{"num_hidden_layers": 24, "hidden_size": 192, "num_attention_heads": 4, "num_key_value_heads": 2, "head_dim": 64, "intermediate_size": 768, "vocab_size": 4096, "hidden_act": "swiglu", "norm": "rmsnorm", "norm_place": "pre", "norm_eps": 1e-05, "positions": "rope", "rope_theta": 10000.0, "rope_fraction": 1.0, "qk_norm": false, "attn_scale": 0.125, "bias": "qkv", "tie_word_embeddings": true, "parallel_block": false, "init": "uniform", "init_std_qkv": 0.0594, "init_std_o": 0.00743, "init_std_up": 0.0594, "init_std_down": 0.00429, "optimizer": "adamw", "learning_rate": 0.0023, "beta1": 0.9, "beta2": 0.99, "weight_decay": 0.061, "lr_head": 0.0142, "max_grad_norm": 1.0, "warmup_steps": 506, "schedule": "wsd", "decay_fraction": 0.366, "decay_shape": "linear", "final_lr_fraction": 0.0, "batch_tokens": 131072, "max_seq_len": 256, "doc_mask": false, "z_loss": 0.0001, "train_tokens": 442300000, "max_steps": 3375, "dataset": "wikipedia_en"}
Each number is 128 + 24 x the weight over its row's rms, rounded and kept within 0 to 255. Layers, rows and columns count from 0. Numbers have three digits each. The size before them is the row's rms in percent of the matrix's.

# gate: layer 14 MLP gate, 768x192, rms 0.106, rows 685-730, columns 0-95
# up: layer 14 MLP up, 768x192, rms 0.105, rows 685-730, columns 0-95
# down: layer 14 MLP down (transposed), 768x192, rms 0.0881, rows 685-730, columns 0-95
gate685 098:112123106157136109153151135105135115171144104098129128114128127139131193112167122125130114128095123106105110131073108152118147124134149146130123087118105130120160162094140123169149146106097075137094151152128170133131106123150077175178165176081123144108101077132148145148103132125082127123
up685 107:124131107165172101119136132146177133093133087131105141149129127120143159125104153140107140106100083147144169114135098161106151111143128095094103090129145136131142146173103144157104160108121102120132167112132124153128140139138126138153132102139109142156121166105130188119166160106101184094
down685 103:170126135165170151101101145091088152122153106170146089125114117108171128131136116085134134132145124123183173103145118106142162097116130107118101099161096177101126129159113182113116150127172152123128161147144093120135108153158145136098112108144145109100150140116102153108125144128143128106
gate686 101:169142094168123145091126136161145138137130113121098102146113127104118113161148133110126126114131104111071100153078159094103134097095079139145174135095121107110162123152124119150114090107108077104121132128145126155138100114150088118162120188126127154150121116139123129124130114131114139094
up686 100:105134186111124111125156117116145139147096092145113122104106167129147114100140086120166130103099142085106121129107108146178103123127121054098153138128111110154194146174137130134109119086152148133195124144092134102145125105143125107111123086127127131148112111110114140116142137107148140140
down686 100:127137152127130122114119133138092119118120119128119113129144107134124134169104130157131123154089084146116081135139097154124122110060104141098119079161161100132142116164096141096119161145151087167106134147139120087104116135129074143116168150135170177194147110109140086125123134099059128127
gate687 102:146120147117134100119147152098119110142107090139080089081130146135099125137136118081169129139133121141114118127138168115146111139115074109131135179108137108120135149132114118104120103148096164085134130160115149142110108123111101209196151116133120098136150117158143154142113097134146147164
up687 109:120120124133112076144130165095084146116131144128097142093163112085180158174173161122127102134129141142167148145157137152138143132124137114121124106101101101180126122106085125085121166090087106143119109102098133141147116159111122127117111134082156147123120118104115164122126141148118160151
down687 109:125133129099102147140123136123115150116089112123134127124122157162099122149102151096133107125125141155116092132123141106114138114166155129130136141122122134176133122095114135113108127121106175097150131155115170152121099149109146113148142101153098140139117114140144110120147101129120113146
gate688 099:164113128111119162138173114085124140134138156100130143105086152162108130114123107135113116139154140146128161091097145116159106130109129100143154136155145178105138105161136097182145149181139108145122145083101148133132141125162133141160138137121122117121106123156144122140107084131093064165
up688 098:143127135136100141073132120135159116147106151155132159161094113142101105141099120102143138107127121109165112156117161173121113156118160137116131150138100111101088145105134124082130151104131118112135098138144167172118109157123136124135167168101149110130123200126121118107191143141121137147
down688 096:155101126108118152132166107144109116126141118092137110125121113106112131113140130131152129152093129138143169097173096116109116132141142122171150091103147169110170135142127122181107135130115084171156125078130191127122152130167155118126123122104115116158129140107117150112127135133085111125
gate689 096:156160142114107125101139110135173080124095143133172146113157165144122112139163095116171113109127135102130121118097109153149157126163163151144157133141130110146156128140138125120130123155093117118137122158141124197148129085138106124115120160141141123184148144162110122135125106152144153129
up689 100:163081167160147139149135131132065112155172152154112145097152092127117132121114082143101150161190122133175146108124106165106139120159122138137139132135137106149103111110107129144117103132121139100128123109095153164139113136097121122117111107158149091118129125143099160118131140144131101143
down689 100:148123141138131095116149133129150092099108165160111164124152140117142098128125069111131095191132135135114128119121102153147128127160132135147091140135080122125158119116108127120127087154137148102148122140159114150165095084150131157130139109158119116147127140128090112157109124119142151159
gate690 108:159176103146096142100121126086175123134120130132171145113126157125150083142129128131186140112145140085105126118130140103112166124102084183113123137128083124107106164094151125112099116103126121113150125129150172134109127100146139122146154170133108128126161121099127116122090111106138163157
up690 106:145112122142152162159171101116138173125083136132125151106160156112175128109156109092141113164138106142146168112122132066174121153122126149158114166121104117155114131119100112129177129117169142073177156148169151101107123125138111126113124120133142085093105133109169115109155148105149142158
down690 104:084124114118174129150155139119158107162155156140105100114137128147094136117135144143098155133130092119082157103141087129125118124162182105167156070117122146114105107129129138104151149144157145131118108122098132131101103154085083050122110095113141091158090135165144142130126151139106121147
gate691 102:145172080141131087148113152109121080130152097141120109118094115141096117126099114184115152090140137109148126166116145146132130190127093160129116105110138154128121117119126113143163116109118120155140096188162107136126137140114096129158147132097119188128126153128136147133092132179076111113
up691 101:106108142135120122123095138111133122135101112106128086099149152155114153111128126162159142087140173126112127136164128139107154091117133160161155147159142183101121159090108147140090113145129117114177145161112118106100110100114121138086121131126059173111162099123172125176143166110109129125
down691 100:131154123135137152159122138141134121120198118108144118113106117134091107130126140153119133070155151153125123131124176106179108114110121147132155103140169092092133155162121103138116125108139156157147084157140124166123141143104098180125123117106131115126112144121153143100123194125142106138
gate692 104:149122099140099114131165113118149117096134132130128081123123089163167139118128153173112128102135110105160119120111149177101169128128077126076157095130173131100145118129103123127167146154129125120131148145113095142107133137132141101123140178145108146103160058160170089129097088126155116119
up692 103:131163123098110160132158089110098140145132113140137163076074165122144117133137132112145107142165120160117138149146104094160135095161172151156117078117116107101176132105080130141113127129110136116127121133149111131108120100108161182160114104114144098128151131139125113179137155138095126113
down692 106:115160140124147136102156120096107151146138105145105091102087123107133141151141153120142099137085106136115100131156113148150134111078103180143082130152132128111131137100112122131180107105102112108131153106118147105155144085142153139115129067084141144135145133128078109129144145123099106123
gate693 096:135136111114143133092114163147110079142119143123142105098128154097112153101138141125157102096138121113118129139128138147131129128108108180096119096098126142139120125118132130136123153111070159129161130110124102138140115133123129151138115065118131083106148096102091125181120142180158103136
up693 092:111111137072087143192117086124124117167156097129124138164164097125088139133123114176133136110154141139099118130108129137120167153123142114116159128110130131132140161098123102093129138126149159134165143127128145104168124133142103102157152126125136120128110098131139119153099113124158113114
down693 094:117104185169162112126094145109107113145146150120139172109141109118149178113156123086110126152163141152100129066119099124113140142139136143141089193172129112133138102149148134174162142126151128110144087114134155130130137144116134092105081156128127106175165120136149139134104159146124134100
gate694 102:142137122132118141128099103124149159167120170135128124116131116120112119170064126129143174124154130115111139110105179119112132112141159141147160158151149101122174115103139118098126133127078177158130127108111173091097109127146106122159148073119158162108182109133134131121108133101140128151
up694 109:127129156161157130099195123137102125138167101149190134116118127177126094058089147123129093146126099119102101113119113071131103119171143160102129118137107128120159163135158109111132147164157099138125153127157120158096154158121145120150148119114182169111105118122139159116133122135105091107
down694 109:156165147099140106099174174153144161147139091129141128153117113130171102133106126140136095155113108136128140170109141114126112123087173163133132105135155105151141180099140134076091102116126099138147131122148131113093148116156146134171128113088113157147113108126143103180096135118157130138
gate695 104:136152133133115079127121118141133131151174103108103129165154095112107108162096113135128153114146160138120093099121157103157154120112147161107153099090132117139117162096128141087108090164129102095106135089128125149132129120140095183118096127133091124168126071138097148141144147136088122117
up695 102:125102142113160124181145114176096157114124165151112115138113152131181132108115099111111108149123154151139125141114183099113168111192119112148143155113160139103103094112106076157099124143110145130145128141130134117138120135141129129105093141107095089101127103106145122099160172167142138139
down695 098:122139100167156107103144148115094136113112115134149102132138131119158121117119133115104181127146130118124170118141155139111093159142137109134108126160142096103087111141122109147131146120099136113118097157103117133148116107119114105163113146110099063123106153178176116106112069165164106147
gate696 103:140120109076126128162178137118135125118121116093141167156110110148111158102099144114110130103189158113147127115113141180113113145139148131163143154111139127133173120117187129117094139156134126164115137148135095121083105116090131068142124128102148151139113121156171116134078131115084151132
up696 103:129149091137122149117180113157160125152106177145185089112136126133138099093114146144114119153124101155096098141138099160132126162167096136074100128127097127137110159118102122133096114103075126076129100143154116109095150161179102131076081074086153103140102105137146135101149120136150116132
down696 104:109114106165109124135113171090129097126123139077133087128099097129125111139130116181119135133128123111126157092130123120127138120149110136127130126180110075155096123102116129119148117125139095150127122108144129106113094139147111103143097154158101146152112140118084129117119146167142135137
gate697 099:117153066129134113098134140127145119159119122134175129109118119132135142098097101172175175102117134089139096111078150148167160125105122133131167132112182128111131104124113153115130108070086105108137159106066105164157100149124115095144122101108095105163107123120132109131143150115106159144
up697 102:092126110156147149183152167150130124111126145130152157157133134106150118144155146078114120103078102147161161130131131089133114100099154152149133156139139103103114154144113171180147116094129128118125141118134118118138122133169112110161155144137098095163103119102063168080149102081124119111
down697 104:093123145112093131117149118164122108168102133103077115131164123114140115111152123093078119131121137135141126132165121089138106165124171138121156150123147131138108088132091129125117157117175098119079117119122128141113120119158089136124108122100150097136126159101109139053116115119139149134
gate698 098:079154131126157084109141161106102151154133078133102120181138129125104192138146127136122146111093163084104177120094115118109152160102159157152143108095118091122116141102090123147114138099099120138152122156100163135138085124139112136110157082121123116128134102133105127140123101138138083186
up698 104:123144111133152094119146136146121106096122138125170107126117138155175148184124113168183102113109121086139120103116146128116104127151196105133148150128153133117089101137143184046091160148127173126128146105172132144149115151142134156149144168148155120115166131144145086135126153129128149115
down698 105:111143130150123121118093150114095116128107148125183100130126147112096151103145107121098174136152153139127114118177110069145104104169104140144123086121152228129115109152148167116127137127119128131129137100118111137139119118109121091103136151137118126155113149100123134146102133123124080124
gate699 103:160120156172157100158141113079124140103126161153094109138152110096141163144116133134122118124163090138147107124147152062161109139118123155086111150124089139099129147111133146125100130128111109144116137130136152179151141117115122148132153106104113104091127103156104087192118163155147130131
up699 098:093132131098118125125113094144150120153141119164104145102120065120102162167098144101127117131132102112124136112136095159143149108095162140166103132142116156101147103163152140155123114161161142161153111132066148126083130120111109107165182117107113163126090142088151106148145110135157134115
down699 100:172080138141095161142124114122128159121133123130156127145075108070161119148117136122096076108142171122134108158139122108126120135150162091123142120092106106094136136112107140151117120097105185113154126161167106120155116117087116117088130160142114132123083107183116151100155129111131118123
gate700 097:143112106118099158083132130125119156135199129137123107139116155132073134133094079135126140144114129141095105087120126167147128104161124166107144093094142115076157144121136129085143118130096117141128144138137136110124113136117106153124138118140107132085156106159109123156113111111167152160
up700 105:147132136120115151142111137127121089138179102136120111123126135176095114100131175156128101154119150119125111130139123134103118183135099140161151098114142121080136094138087110083110146128141118157070124141124152101126089149087126130138087140111169140146097119141088102097095139145116115169
down700 102:161117110115123147155118115130113141164153149153108124106122125124108140124133117133134118176131138173105102146106144161135148149161115119149148151123121145149174167113114090177206119154101129130115139118131169108144157119110137136096192154159124121116121113115097131193082101111171114164
gate701 106:110170127150142139146132133095104079124120138122123106108179126178103115165136075176084179139140113116135143127108150110108169128152110143109154125118123125181135131115150121142110129139111138110157122097123091130117113114113113112121122153126119147116152129138130134185131110178099122161
up701 106:131116080160103110110178105103149141163101130160116100081113146125139139133150130150109110123140150101133134128127132107177164142129100106097131112169131132148152098155157157130109128134112078131125115118118152131161104132120106086135091130124114102107101175127129113091128074115112112168
down701 107:122101126117152133127129119160123139111099138125104105125090138105162107127108092147102125123116128161116149166155114141170140138107112135151162106160117079162127139124153117113109127120180088123121161081137145154113093122122135127123139120126117163108135100134154123153140155150094169122
gate702 098:104111130133142096076127129125092158077144158118123095141110079135165100153124132110149116130143142115095119118089140151120158166094076110103090147108129110097166117090145091089132142127138134095140110147163116124113147121164132105125135118098150130160145069088099120163123103097119119157
up702 104:101142163132105104119150148120168109140123123213112114121149177061125129162080153082136097174121171136116133111150127149152085184147104136134107127129158135151159134162116135115085090128140142081133121117137125154089131119100126130104118129123135110129116098119134119131130148134096114111
down702 100:107109110108107143113193115102095116114126141168127140146153111167112093153108077082137110120129107139124117154114112138128129072116104108093111115071095127115123112099122166083155084109106093118151112113091132117076114138118147132146118118113143142103104135054104166154145124154139119133
gate703 095:115127119089157120157130140111136114121096182123120134103134127153172123096146105118148124090090102129153101111129112148083142091105125148134136153098087171151150032159109094136113126094118141098139137128126114124127146120098107106110140157106139163108117112121150154139122151128095145104
up703 092:118110145142167080123071185112170133133083117140120090179150161150151123110133130117098160119112125109118142136135100134150113125140120172118126151105124111162101124115128105136114099137131112150084194145164096115127123167133137107089160147155116145110125103161101126098156122111166094145
down703 093:125108086110080176074135090170190100133148176124143108117136103138098145112112135140161144141107111122139109096119160122132119127120115119149140162151129156161143108116131129136129110139134105115128112109140141129117106143135134091113144126132133124138070108118110154111125120139131134148
gate704 099:146134163162161148141082147142123106117157089099089120148126169123111128118079117120103141145154161129124152164107148083171144112072154143132128118131150089104119161136112108116109103140107098133171163111114159132116126132140119137124142130149123137104174100120142085117119157102135110103
up704 098:147124131134109119157127123162137129160139108086164120131106153092107082150151104118139120169157126082106145131130125132172154160124142123155118159110110123162152112131139158154112147108128126116097143119106184121122138139118167105108190130133108132137149084123129085137106130155104123149
down704 099:112117184136114187128114115119116159148091204133119116138141128139128137064135122113152166148141093096122097131091134135120135131119116099122118128135117123143097104173146117116133111117107111151152108144066084164108132142116138118141125116100175147144117150126118110149104140139104125151
gate705 104:115179128121191140101167131157117107141158113142143117102163106131099171147105111105159118108110140115126095132157160137103151154123128097139116141123152124114135111148102141090117107111100141118135123133098164115097170127133120133161150148113131166155141064129122118131142137141097125170
up705 104:117135095113160131099118148188116108094085084142138181147143090138102105116123087155104143123114152127166149102138093087133096147087129165133151119103156097105152119122091143100123121094167082145115146157164145099116146116119096118141152107133152144111128097157113106136141128106129094146
down705 103:105145135134132115116142085111095141111103164113116077136110134116115151102106161142124147147142078115122178159124131088129131094127133116143115159159098105122134127145113176149133137152126151125141125121085143164105131127143140124134120084100137131129125132110124149133151108095121132131
gate706 096:141113148120104117128122157049161138104124142127129108136078086129083122160148112141133116150127105104147166111117128121151129099102107098152102101148109177102142114128140116127183126158101108112133126110082130123139131083133111151176139147120146114144092120097141146141127100143138106156
up706 100:107159137155127131140077109133148155086086107119116101125090170149156127097120128153130145114122152101087106125118086134174116121126110145115133130144138122176126141154168127125153146101145154135142128081143122140136122108073115171131123101120099142144131160155127171129157152108118109120
down706 101:129100145109129131102144139150102179146091101123086148133147114153126130127090127133087077128117142132162135175129142100163130100154134138145097133122120104115138075126157171102132127140132096104133130139113126107127145142177102138162133132152130121167155112125124092093143088133115146112
gate707 098:118139108167109127128143135104129136103113138120137147104107167153119105116129134138116147097109200120101095139120169126107083090213086144138119131142169111120106107125109140124160170095155130147151092133103102131133121141160106119091154153105151135124127112125155143131147113129107086143
up707 098:141134133113141146151131114137138142135131120134111101150170144100129142149150146091135066155082100136125147106137132078101157167149097145114158121104124125107107144150118106144129127136159102140149125167139093110093173131123123088158134134125134125095115154144099157103130110159133160160
down707 095:109119142124147135146120134119150157091148092130131153133133175162127133088120149108107142128146127140158153087146145155159158130114153153129145138087138140111129103134116119141088107112095115140142176149102140162121101135135102094159101088139128134073117131116098139087098105099075126127
gate708 097:101126127116122116108091102141100075105158132169145097115100128130096140153124098110157132157128097117110115145093125134119131181132082123172127110108116148148152172070076079120127124151137134191121091106146143088137161137091167111146130122111123181125150125166144139140116163135157132135
up708 105:153139140150098061112147147186095126150152106109145111112140142111117086142104133135173140149164166131137144115105161109175161147119133130088118143091188132095111115137119137110122122151096140088123133141167125144141149135104140126092137118178106135135140149165113099153163133121161180160
down708 102:120175140132159162147098142115165115116101124137094128119069128100107127145175123091142140147116135144164103127108130084146135171118100105131109151109126113131125121115120078109096115166105122149139139088156133111079172125091139104196146142111139156151115154122127146161143147111115146117
gate709 096:173070118129140109105117097119084127173132142109125136120122070150101135086083136156121114126135109128116177106132143130170154158082102154112154136164120100137145087116118144122145137111131123104112119129118176104077109104168111168136144158109148112157130163107134154174135105108116135151
up709 093:135128110162134153123105102161152128125158137106150113097127094110111148123181128086095113118139108125104101115143144115123123159140090148145154116155136158119118097113137136115097084129140113104137153101117131143111125075145105155138166053086142105146188099110148120167126111089088150121
down709 092:146117110114085134110171144138140151172128083096136105110097134150090154135125157126119165138148105147141174135158142153146141108140161079118153140090129133121104128103146162139111143140139100161151143074141145123126184154143137113133105107112146145155121127128147141113150110166123098120
gate710 098:087096118118086111159127109144154113150120150142151091141132103142171142146154140164164128129163141114137152155118124114145129170117119162110119095114092093134119115112139119144159114165138110128125166143104159155179095122134104111111141139124101124134174116150179139132090175044110099155
up710 104:153148179157124097137128112093159141126118119162123105142108167126120134152134078136114122120101143134128131143087137111118105140154101153134064182151138099130077181110131112111124127112085121124153106151139089135101139102118118130139159151151157162107139118095051143092141141126118181115
down710 100:126157133096122081136090121099165148150100170093124139083104119153098118135121127088139086114108128139160136126107099117125155162144114130111144121132176126096126107106101091109127106106090117093148167095131107124167136134087111143148171155122121149117100119153146143121143125115158071114
gate711 103:152089117156179109098142090108124115110122134148129141107143093132112147128128088146116125139110119117124103133132118115162132120157112149132117151130083105083122127132133144095135110159162152139101104138128117118166110151154128165112148126126120085097121139119114157134132142080127120151
up711 102:120160140117119153114122140097117116115152123094149096143067116118108135176110105109128165138137134144133144138149090113129115112175115117087123115116120102132137148134117157139146167116114144133117131167147114120137130133098129155167126148100147138164151114068137084151110165157158176119
down711 104:128119095138103118173091118143132148078140100100140112150110105063140156142129135149159137153101139127144119159149166139142154120122160128150112154131126127121143090141090109167177130142111140130164150115107121133127127144199106175141146149120148140110113172155153131092168101142142135121
gate712 100:143121138114123120097117136135093157127145097107138168152130133145131124142118107129192105124112122150129126135096183158103128145113115146119093111179140115077132130164133109145155121154098139166081127113130125107163136096125144109142118111109127121142178153156154117157130103098121117129
up712 098:102141121109046105149125110162135118161126117186174147093105129121163117139130148163133103145099123128116138119178170093128168158116121128100142175083149154173172119093131111113159131149134161137132162110127155141162153097087147127117125106149135107157150130117129112152129119133120116154
down712 100:155106141118178118115113140149156131154147116110173130119059128161133150118129137125138098142121125159169124118151127103093153131083127162098144125115142148101130116105148155118142144161080122129126151119140159092115178136074131134142113148136114093140133134096152147156119143097085148084
gate713 103:154148108146118117098129122099137152111119142115147118149136093096131162180153165173166124130161122139127088166101179133142160127114149160096155151105149114085123167087136128100152093167104077141101112193125125100124137114151105122120123122084128129132088098132135123135131140114098118162
up713 102:126153117112102102114107134097100124114084108104097175108164126129103112157161169147159128176127112105141138125160100140143101082163115137173174149134113149119153125132152165104169135158116112105121126142135117154147122162150099099136147099143100143103101086130116134135076083120103112159
down713 103:078097149120112120115090154108143118120102132087078092144157149090101119193138124122122159127112125149139135118115123140119117158136124190133144141153127184149135131119088126136129116140163160088074110122138138154154114106169119158115147154119163137173122161148118114097087093125109116157
gate714 090:103104125114149121107148178154118121105146164124140132137125119134141115122130143116156123095116109113154141109130164154130149127150119121146068118126140102132077140095182122160131111162131141088114190100148115140142122117147088179130125121103080152130079125159113103140120134123149150141
up714 092:126110089104108087106134116101118137122134113113074111161134183104125108101097117146121120166117155166075128135110132117169105155148156097168131109172118105078123144111112119144137092104111145126099104136119111111124154138122126137165149122100124142121060158131142123166153103133066153138
down714 092:100169120129127090135143109135118146126111132143090101150136124142130100142136098093105129124103204113058125134155127118090133128124119136142157157145167049103136137161155124124106136069150159115142104114142123110138114132107133128150168091128087164118129137149148114153153120146118111127
gate715 097:145118131108124095125135103129137110091104115114108110154156121158158109135105130164154098107143091142123110115116167125111136110083124144155143147134078135149153170145115095115129144166119148122121099109141168112130109131131103121172105161137125164129099078111128111125110117146107144128
up715 100:164114141098127138105076123149149096153123138103125114165130146125113113176147088165178110158139109172123156130145118148179109083075125120134095121172149149112104152131141083109151176154127130100144115150115107151155110118132131160144150109121141086122137131137159179136120110127114090130
down715 100:099091148082148107145127157144164126134129115145087143137115094141138152154144148124127142141104119078173154128158126142145139100118134134112103140120123109159163081123131175153132133135111141102146108129099136139120131143127139155117121158116111150125104131169138105116115107133127138115
gate716 103:129123154139085127118095120132159119123123130135145107086109124167120094148132103138116136123105112131106161125124112185124142108121102169138154145098125109120105131134084144124123148128179140126142167082084133179142153170138103171159161117114152119130154115107123166119132152147138099137
up716 101:135154121129138126082103130146127135124104111140149116102109165131107135109133114151153112135102137137112156150110172076120080153108099126116147140148162131123129153124158161118160138119109101139166114121129100164156155183115145126057132132112117136136133111146090125190110133183136190091
down716 102:135125083113152092093132117117131149129138153141102157163112142084120113151128141119109091112126130097136134095147135096155099165116137098120150125121172178151144097108153100163123092138116126128120154158144158139116115123136074128133128160099109116106113134143104124068147132135145121096
gate717 100:148117072114107102088105107163140116180134110152165141123137123115117064146137109155110125117150145116091115137120148128103151136151105129129162106119193157149105134129091131141138106124108131093149145130126135091190128133116157138153188107092117146130120144089113137100113126138086099141
up717 094:109127131146120114141151143122165064108111110137145106161162112121102140147100160109103132154091112122191110106103085127105113126106138078128137129121138110142121155142153062144142158170166105114115123090100138145111135137130137172101120090122117150142098100113126102175108172149138188143
down717 094:083111104135112117158119129131126157120122093129144147103145134147148163128116179128098113105131119183129101122163124143126164156165142153146142128113139047155133135116106131116157122091157108124172107093104097128187089152097152123153113121132145162121137148102106114128143125140145118118
gate718 107:114133136132113131160123121098167117145179123110146095146131160182094122159111098127155152114161153131124109116130169156098188163100112097145127169101116075114138111147103106149136102136139135117093111155096162120142080098165112160155137101112103109167114133130108162108087129116132106161
up718 111:121101085158136150172132154130138139133140123112137103157143152141148140150091105115141118098115139130130112181140140144081119162126127083089135101095108132083139114106074133146119133141081157120169113135155136147128085124082109156188111109116104115115115096156162115121080161134142091141
down718 111:139132154167145124105153106119138131129132117115136141149150107130094129168159143144151145152173147128113131117108172103123108166151153116161196098119148147130166131127089109154143136075143115104126122127123117090121160143130079110114123140151116102142101107136117125115124119120137150136
gate719 102:157141156110083085131149082103152144132136144143138087110095146129091173171130143091138115120156157146162123117099160137116082099162103161143150134115114122125121138139159112131123165140116118140108121131123147168165112155124102098132171086140146144111172103152164120175078164129132084134
up719 097:140172121136119110153145133139094134109096096163096139126141129148156151107078142148135101127107169116131137093111118119101139163092129110176154118116158130121094106128137110167124128130101139122137152153163131107167108172152137106143095130174097155155103120131135132097099122135109090114
down719 095:140144155108118106124165118069101118098151103149106119107140079136092144168143135113105121127117111175093132101097140098108133126121118133100120172153137136111133071144160130104105124065144134144076089137144143123087138148129120130130156154152106126099107122141153116164077112138123128116
gate720 099:138101154143170127113164113131105120134169185145123115123178159123114129165133133123135143112100154133112170105117131138149121161117110152130131123088105073150103130082142099150115128161127081166132095114143170134147106163151145127161134085164130122108069138120159146124121127179173123110
up720 095:074160162112093117185132144141124172139116135167144135150100112159108172138137117127163117142149149124192157143138108123100088114130153131139130097115109143168154119133107144131108150120131119120164135119141152131115136122145116123111104160098151122135116124121080079137149102088108102176
down720 096:172165133126122134123111118121145155126124131134118123150114107119115111087092121111133130164123095085141141140103106146157127158168080116121148132122144141094118115166139142099177137098111125130107081144145141140154126123105114125124130137119086139142131139129149134126133135138130141140
gate721 099:180154143134134100120135155164165114070094122165126092101152086103135156105111152083143144150118107150126089151125137145113179194120088151127137147144127144125142064126116171111105134148143130091122141127108139158112084119144094120146138187125133126132150097161146122133156113107140117126
up721 101:139128123126118122112101146115154159135144108161127149085116101146097130153153117140087143136115109135137132110164116102160146091122123145152095148132127131123136146181091158149108099147125092146112115130116079167131120107197115169124123145108143141143162119087156099132139172127111086166
down721 101:140100105130142093158132134126146157122112142143171089092157160114092175097082118100173160138126131058168156140121142131102154165124147121139143152153127101125152090117148146158113118125116105172114113154131140132165118109101169117152094138158136150118155117155171135101178112107104122088
gate722 100:173146091113176118176146150085113144160117112155159133139118110128146151139140119159126170123160129128122120173160145110144163149171157162110121143100105162142141135115144097081117143154144126143141140108143127132136128096061137104112136145145109152111091124121173132149133112133116080126
up722 097:128166103113167156119100148111133121087115138141098161146140114097155084138138119142137149136142146123177085131115157120144100089146154126073082136117104132131127126148102095116138152122098157132147091108163094116134148098125106120107128108188115129137141102103132122130162179118131110127
down722 099:136119133094144117129134093113120152165176120101162132157127133125110146133134124114122150099131090088153123125133120097097146099112139069186184110123136158143146155133147157128100145110141148135164164138129181122144118154116168153172113130119078106146136113123132111107104118150139107155
gate723 104:149142104169056121135129125114142106109153148101124133106146101149123113134107154166090109151135119132110123078073136154122118114109108110143124127208120142104160123109157112124120099161152114125153169106165134170143094122106119129150147130112145187115119159141131099122131144107098076154
up723 099:146125105170132115156129133153129153132103101129168100119154126148123147119140164160163097159123116109106156138172140107122148114098178106146135095099148133167164123163119137163147141099104145134149099124112150172114148111116074131125117158133117148165099084104135180137120121144152144100
down723 102:071171138165127110127135124156127146138159098099130137128131101142142124136109114145190100114115128109134120153121150105130133088106125120146103090092105109165146114149136137132105129127133082130147116119086114114112168089111123144101115147144160128130135135151104146084116118129141158070
gate724 100:096138147161095094133091082153161095103111081144132087155118105160103117113110133112103115118160086110074111146122130136171106159155140143120135093135114136118156158117174109127106105115103105152130132116184143106114116122129108156134137115113111138151105157119118145180113106121105125147
up724 105:132122151122120153153130121125136164113105116103150144140137096129136170132136160115110117118157117161107136121126074145091140124139113129150154174111142132133133112110123128116102094107104106134150123076141137169132173128131101132095141136101133139135143155117119143129153077144164137129
down724 105:128151135175103141136080114142097126146126111130081084107127161130107144132081156134123101110155123169129124135132118110137198100141130117128145126116137164158109135146142138120076152117118113157134092114161123171140123147102111154117096149111124110079138105137110105148130155092129124136
gate725 098:127190129145093084141159143076164147131134149112136105117086109120133148151137097132162128131143120116141123112104118133139152143167146133113120118137128157096095101113146134127186108135114114182126126154081162111102094147136127146172123147094107163148146098136187084142092102140117134155
up725 111:119130140154118091166111137104122175122163123078164094125117107108138113137111145142115101120148070131144150138132134105139129115141126136169162167207132142147113135172171133110155123106137139127102141150078129142085091170149139120094147163107106137129071128108154118120118105134143122093
down725 105:169084152105139119130121111112094110183167137127102092141139125104136115110085157148101108124139122204107131151161104112147134147107121134145166141106126134121108099143174152128104172106129142116136164134132120145137126145127140154100099150145146095137103158104145165164154108143158131113
gate726 090:108126111137111136119135101144169118099117162117090147115139127090131095098101125154136092091151142153085127137129139133125140134108156151141090166106118103126094180178094124119108121116175139134125081157155124147152167128162105118115159113097108080130177122135105154150156115140095182116
up726 089:138121124121132134168142149168105111180157102123168146130106153145123104089128112102052119107109093120145124159121070142140108111128161124149120122114129121102099112116136099134169119099137154141178150150147120100111148142143099104097114117140130147165177123129127156111198152113168133154
down726 091:143121155143143133145143158109103139169157085132139078132117149123093155168144128125188137106103128168123164104130112162130128106140110099167140071133146162113129159186121066124112144159110135111137144175133146087129104091124083088129131116122103134113115145148099134104127122172134137143
gate727 097:137151155168159122114108111144145107128179163159131131098086123171137118130117075108115130093138153090175103154093135134114146123110141144168118120119132142151113142154156089110144145160143116120151133123089184128129107161106090185182127126137162130139120106176093113161124146142112140127
up727 100:104130078112133159134172145125102145131099160137130148104063139088110096152081124141106122199118121118114130133139155128142113119125174132131115137095105118129161135123140156141101116125131145158121133084133087117155103169133106118103155138112149147152097108124115155170085149137101121112
down727 097:188140122144105141075148147109143101139163160143125157122092124130143096112148141141116129129126157139165113150110129173082149173131140147137132143139155137118099174172095107152185139129145134168132149141137144146128132167143170163120137122104151158108126135148112063112109104120094153122
gate728 100:134143140170140081139127131094139133165092128122176102146103112198115118132124139122147160136157117104098125140138158108111106150130106169131130121139120126151105137119120079174112122094124130115121154100148129139107116106127102146134141111131128113165131116189146097143086108137081079136
up728 111:091146106148091156148126153119124083074151137155105102125123146146105138096109120140143116096142123109151126118094150106117077111140111104107109090137125127101105121128097152098132121124091114155151142118110142120172107116106160136146117125102136157109107157176109117094112119124121167117
down728 111:116157117158156116145098135122164128141156123129136142131116141138092130166175090078123107120122142118100104104126160161102091105117108167151143105138111172162103109158076132131126097111094123142126139133141120121105142124116124140095121130118126139167152142126118141135111138151116100127
gate729 090:166116097161130177110128155068114100176111114149133092151129158163134117149137125109151100131156155132144136141106093117098093104141120097143123129135153144143117166151119116122189144123110064163151115124133107149103144094151158137138108142131118099126107112113140097125148125173129125119
up729 091:161143135135091142116118152091147080144079154109122118136105081130101116152102100128116107154128156138147109152111147116136139109123119104122153129146093135123164135152134104101111104134111136125145140084089113114145121150161152146130161144145102139108103113150135118146140145110094091146
down729 093:144124112132182126102128119112096131131151149144097155151177180159158121120121123120146134126086111153138151130099075141088121085171114094107182161093111167132114130131115110124116111160107135146092147164121120114127154136167116078130065096082104134154132121110126090137083123132130142112
gate730 099:141131139149122129139206113154130097142116156137128112101142113101118168138175141103125214126145145137112113091123195156157161159118106149097164123094119113149091148104129124072127130083138133160123124119117124142114114147104140140151135113144116149116140127173131104155150098112104106137
up730 101:107149137116113141121159191133127096144106157176138161184143121141131124109159198161062150108119134140137118134133153117103135136115103111096121131096063116135131108137130112108148085154109129125140127122169105133140100144115102113096114120190157157094137171134140127112155128143081155095
down730 103:152107138103122128174161142138131155120154117112133117136143139142111121159110120156121155124098100090147140158145141113105109155123116123142116102119137163126079082133130147139184081136128109131140130105143122159142088140113119106167113126084131100129198129146119113137150109140138198109